Weights of a small transformer language model.
Architecture: RMSNorm before each block, rotary positions, biases on query, key and value, tied embeddings.
Each number is 128 + 32 x the weight over its row's rms, rounded and kept within 0 to 255. Layers, rows and columns count from 0. Numbers have three digits each. The size before them is the row's rms in percent of the matrix's.

# layer 2 MLP down (transposed), 128x64, rms 0.088, rows 100-127, columns 0-63
100:130115117112147083094120164103163154102115112108125130119131084143102135143100083115128140121152135146163169111104065127205149085126202092083181095115101083184178138067109148137085172154077131
096:110143157017140137081099131178173121128103121119149117126103109141166108124170162117094166095088108105055164135136109097179188096088073135137134153121118173164151100117118094107169152114146130
099:119180172194119125114089110124151140145141112121165136132134124142084121115167167163140212138126074105069112114122143146095193131110097130123099071147051165105152132113143107088079131195106132
105:126109133087120121100162154089143139165105191169183119138143108091111149108135112134100130084152108104116138187154130106020173100134095150120161108142095137129176145133105102113050196167109130
090:174153132091067126109115136123123139094105125167131119200154128164139153173189115167098226118153116113113126174131128174087143115160177165094155144158085163144177097131127091107134108131163083
103:127131146027105104172163132090171128162124090155126163175159146090054144151133132101100104110247136093108108094145138141125129157076116087143126162127117144101104097129128111133125156107140122
105:139130159051049145112097131096088168188189131136131126169144095166168133122170144084127133156145102047107095153113133108145099120160145134134123123117113167090112076076121120094081133133098083
092:096101100236135181088130079147095102124130134129152124130122187132128086140140133139172088136157159115092122154153091131153093129112129114144164097083218128176104145073174099142104139128139165
108:076126129108092120117159172086075069086095106154109148098140163090107123153104160127160075132072180134187105110110139137125099115050135100154122083065147141135140084149120137150143127114175184
100:139122133067087180133203140191132134084125173121173117157150137123122206123195147179155132123147099111116133126131123096133137118108091141126097139097156066101122090142187138084160121115111060
097:061143184074165145141151142100139096129117124161153096080139093153164143117105090127068118174139112149078091143161156179141131083129139123075210090121125192130117108147163107080158130152122149
100:136169119118184098084163137108101113144110139133153161145113181140091119080183075155136114186176120146098146120079199124166112057152148157180124172136087127165155163155148089122135105160100109
103:085144117104128147139132169109085133111135181110110151175138164162166125126122102064117073138168097115060150145152157145102124104127108163094115130210118156158067145079094119161178201113112115
101:109092120138090152159142086113133116154099136148148136138111131161112130147132140140140142135136161091090078138140055119151178052144169111131116147105121079062134061169131252137136118126117143
091:129124131183145087142184125091156137134112187118144072130129096147127074114122122103124115086105135131094099150147148115154121165148092084110121231132160105174143132096064127153197163097077107
094:102134120080125123165055134114123107132136145131124154112126067174150147160085157083097131219138136108128164188167054118157117134158083124146162060096156089110158128113166127115089101102130111
107:084124101114113138150194131136126167101075158116108141091109118096092127094112107135120155132090154193122133108198140127123175159145155139145120121123056185105120176114096149176071089083086189
103:121067128166109134102113154083062131178133169179121122115110146107150102212126111111167092161135145134135110123105128114120132117059053120120104115095147125137177047119114110122049121107118142
106:194111175155121093112106108102117111153106132119103089146075125082131111122156103111119152102116125130102107046111051141143049124100135099149180064105120169112130140076132191154135164124095126
101:149190144184126087116145219088121130081153099114108166136089095163133103105107126122148156116124116082075120189142103203146079158141117151129134071144097137158116098115165130076088137104127108
106:130125107202095115120151152153106128140122175121149123066136131100165172078175118115127210117180090156112089143118104124144148122193111089140147133096098070158178091135195123151124173122160142
094:120142185067146081122136109109165184100138162146089181102129142173144095125118103131113081082133082141184096155127113181107108134128107132134194147166163190121117130152178091133160102076159165
093:091125146170143136158107124071154082127145111141170076127123128134216049143136126123116078132116177141146111158142189134120160207179156155111117124097167077103115144162162108158116087115148135
096:151118125050087130159119171177124134101124121099125172132103142170131153170066174089098100113133150159122120131134123154132092116156194117144083142178196125101104166129151203087154173126153163
103:116079134053145110088141105098071126131087108166130128150098123131121124127140121125163114067106152145155155191124128204160168098104151187100107117164092123128052145157193132137185154131121135
093:103136103113135137083142076132136097183176118131112139067098089145121173148119146118168075144105139141151132059169106145100192103064116088088087113135158095129139160106135207159136097088157120
096:177094142161132107148127072117215101126102153155108083134139146140112166093191111115096147118157126133134112123082147116124137128157204163096167167122089150126097103091065053130070114124119145
100:136166151080151134092059148091113066187107137178145152140137117162130141154180117171190087073148084166120139092085135118187109145117104074131153152149170142115112092146084099149095121106140120
# layer 2 MLP gate, 128x64, rms 0.103, rows 101-127, columns 0-63
096:147095140115116106092121174128092152115136068109125147172096076134116139131109138157139172104135176209192170159186070123099122116175091128105112099186126155089148112095094161164076153135118147
098:079179099189146137111117141133157128215094051165114131081145122112127176134134106130125199163085182085114116150149150141112109103157162105182096101110120128147131098111097145099128114125071088
098:103153109113110136175148145090103186154132127094147109136110136123110186108131171105152104167068108193142136141160119122182134114068116137163131156167171096135071181184193131153100185108096139
100:131093073122141135122187169106183129168075143107154097095151096070115121112142137153151116218183122106142127098197160154101133114127086158086111098125125130137107154117153121126133032123148111
102:141074090160113129114100150157126148225110127114095135114030101110103114156118111096106092178113140130139142172131183139102132120152164110174082110131083045106098114132132119166112099108129158
102:145045136142103134143162109126128095135105101165135151146068156105109192087086133112151123124103153177132118138131125149148075091117055162106147153143099085111109147129197089188113073095085143
096:134113185102143144140193133181125116132126103142150081169112109163188157155097119128196154117104127136181138104116173111088162070151133135159094146102117066164124165105142172090094106132058097
103:085058120155148135155122134131172144107109146140143050095159058085092173114159095150128125137136102153103121177117152052150102069128132107145133152203142088179088120136128150155142094121136101
104:167110127103144145195079138127135077090108064130176101153102156126144144131074105137099101094110115074100084106137093162125167167147128091152084123140154044149117078175160120170159099101125125
101:150144123186154097124120116077131128183115118165145151141098199055127182091165115188132114121188183072100105121167091117101086122154108103165117129140153112097129100143145151129161112125080182
096:123139176127123147169132158156174110133107082147130111143044172158101117093107118121143137125155185150069082125134150155092062189152121144164151078087170081109100152128090116110112097150181104
102:119092131125112136149134136102103104141143123109031191188153158126128153123164119094111136076165102148103084161109142144148107108151105071162211104110110134185166142089130131123160204112146150
098:115158124205165143166105113118108142164149177161140108117079093104115186076147143110185151126163118180126160093136091129111123144136137103170105081087129061133118171158110154131180076067145146
081:153119158207125105146157108115150148162066011153081108097178090141105060163158176141144129099155114128128133114123158139121150191129144179121129138133110155143152139142119105130146085104112159
098:119109099143133104126158142115199117187085168170144104084076075076175110161073139099135153090115085122135159097113108184115147140094071119193117067145112131164127150157153171109127110136119122
107:159099127166164138160138120165082154122137118137143130170140150150098144144124095125120166161133113088105094154065123109097074104189129127153159152195193142167161170084152166076132117209137168
105:111111070147115087182173152126179160101175173125119096154094163115144139118164056148184170135088117116110121121144145089158118138185134123138085118165094080086162142200148119144155098100091138
101:124050134130095168178101116128115121126110110151148154227074091171042121095118179130147143139094140087121118128142156116116145097099079111103105127172118096176117178137126100121135072105113129
104:157193045144144097106128116121131089171149163147095136159082161094136147148174112121126112101187133114129106171189158094145125109135194138164130142156098045140098106124149154084155118098128172
101:154157102141103131166117147093083125131139134096137106138097095107149133127108106127115101078074089138076119123088163124089117135143109064136145151111186085128146088179086107166122155109144253
093:217156167114153112161125154113157123111154149126082102146064117186144134095171059162145132073137160112148131171102152072071143124135127148093091128116135127154095121124133111054178124088131138
085:160144134164135091166138141176061176116131118082168112163106151096090136144135127093174155102114130110199131166111166101147083167099163177098134140152168117107038104154139076099165132109141124
094:122122102143160116173138160114158176121091122095175113173102094066110136125157139194130093090111150135160148073171155189088077070134128139101146142187132146074124097163142151131173103122145181
102:115162165145152071206150117102157112127137158125073161168182151118080125134159085075170149170119097122166149117139177142096045128118146176148096141163101140119084133068149151142144153141121128
097:112109138158081097141125206169091147127180106079140171156188141144110147151119124183127119140166188126128088126092148068153072097166116097154110151131165094116156129113103110170087095178088144
101:187098139117148142145207139128203090145123139124167131113134177124173211111129152117085101119129116071085089157096131154131113159191109085082143120175119135149088098098164124118132098127128088
106:146133126111146126100057175140127050159101101068082128144089109115070136116144069164111090108116131162120132126116115088165153160208123104096102117131192082106085104168133157155125168119118130
# layer 2 MLP up, 128x64, rms 0.0974, rows 101-127, columns 0-63
103:209104102160043095173119140109131158112162114123091102148089081129125105140099123106136132119122154136175216158136132133110107110163114107119038172135135113132168139137122148159092091178136166
104:138166162103154185095103178128158139135111136057145147107150077142142099105100108127133079101145121059149155075135207074100138140137085161149132103109146140104108084159172136097177095168153155
101:080128121111082098173111166116079115119158113099188125119128136188120121161178082121116095097128056113114166199120132127197143103085143113179134092073112104147177173151165121145133154137117140
090:084097102138161119049084107139105073121086135133147139118161118165058136130123065155118132134118134145118200125104147145110131099051100183133071179106156135103156144158137084086111145146102150
095:200098101103103100142115153130102197119066129174161166155094140178073069148100108138114098121128146097106111096146093135174140175137116129082152161176136117100085122126063098154080116144155130
109:159091176099072172132193111137114100052142119146157138126109181132141122107105164163137158069129141130092105073125072164169095138099077166141159119111065079100096098125133129149140123094107106
099:057147081121132156092142123138126154151110165144165152129173118110091125127124146158144206171142129173077143141138125142178102167082162082105121167185161145120150066169081084114135120133126064
111:123107099109116146131096165202111115116166107081090118140107150138076170161109116079152103124062213136130132152193100170204104140124097147157111148140171142104179120134136148159097128112085123
105:096070148136108077130111170159124071077104129076143139085111134086115113141117089129133152142185079114118121153187087130103167142192073149152155087125134157114161109091122152198094121125131184
099:113128093128107083116138069136178169107102135095062134110093115116126138119120089134134170140186159138138157093124065122189160089148079154155108041111146150141102162095146156155189164134139163
101:138156144104166153112052112121106159138145138091090112102136093100115125142128155084113188128126111148056107157096108134170132053164155136130071163128152113108101190110173087142151103076110191
100:114163074175121117119145131159118146129106151129192104147108137137129098112167094038150126094079166088129104138158146108095141145128123175117054109209115121152149144141200145128152184145154095
099:111166092143120169181115095115117137105146200125171131096124195118064124138178149150198111090152146096128086154144098079178153167095141145079115128097166128113154114109113188082136120147096112
092:042093171151081094104140106127130112122152135132122097133112108126155143155092122122091146145106055168187172105103175145116101107103128057114187180098099145117162050135108121106126154099154138
092:139135180099167095114118157171161078096147163079168105076178100076130109161102145119127098171126154050122054120109111139132118155087138156207148095121109126114147121112147131096111130191145122
111:143110193057099153119168121150176093167111109136123218065179114144131158139114105171157131087136178158137143139131123182104151127119142148094113113119111096113079157091057079145133106131119144
102:158094135142127142152161179183075163121130124173168097130152141114150184104123163080144115139138161130167100107059160117109100128104128086156122179127125137062176152142129212124075091149098158
103:162108116098142192181110106129155125148120113157115105144130136129050137131129186182142075102123126101095129137137117159173046128100108107059093141176119072154119137157158091127140153085176167
105:045147176091107093084151132132155118118116166114166131099088155189186139068118144170071126154147071067138101105101090103120188094140118116137107114151172144141096106157132135109150145081116140
103:156139137133111117178164128141109095085111188140157110110194146082109121133168115090125141165083169143140162120138075061118140125110152174162184102149136034086085154103107154115132132077117122
093:152121141136092179099183132110082172063152210140104145173102134088155167145131134086170145166144136165098134103177125105172131146205111167135100111147105129145115151134109096154176150144073104
096:116150051101121118064092152210134120156118139147113066135134111063161120122176125122081117120074120108117136152195130121142139134149095121137103142145159159165141130188165098127147087147201150
097:207155101145119131104154126069134156151182156217128154094154154073125111100174125168136061110158155137130095101165108154138143141138171116107143129123175151162131132137201170140166104154111111
105:164163197106097169131183171090142140160152117164135150069142167085072119087149096098097093098165137138180114117143092064129105159190130130113116095119145077144112145111171159151105164107158111
095:104136155152172149105170122146155118149142184114175127116145156127099137150091086091170115096167087126087149114079150145150157079153130123150078120178142088160148195168081164057113096081096115
096:179080085141098132134097077177127135110122121159108135123128113138097158111119126106130100104124078128101193094055164111151159103127144102137119135122162089153178135062138019158101094143091123
099:162175144103084132105146116115125111116124116152106189138127091104068073109127163096084123147099196176146077108122165195113090136128121123151113148070165090086133098094116154173115115126093059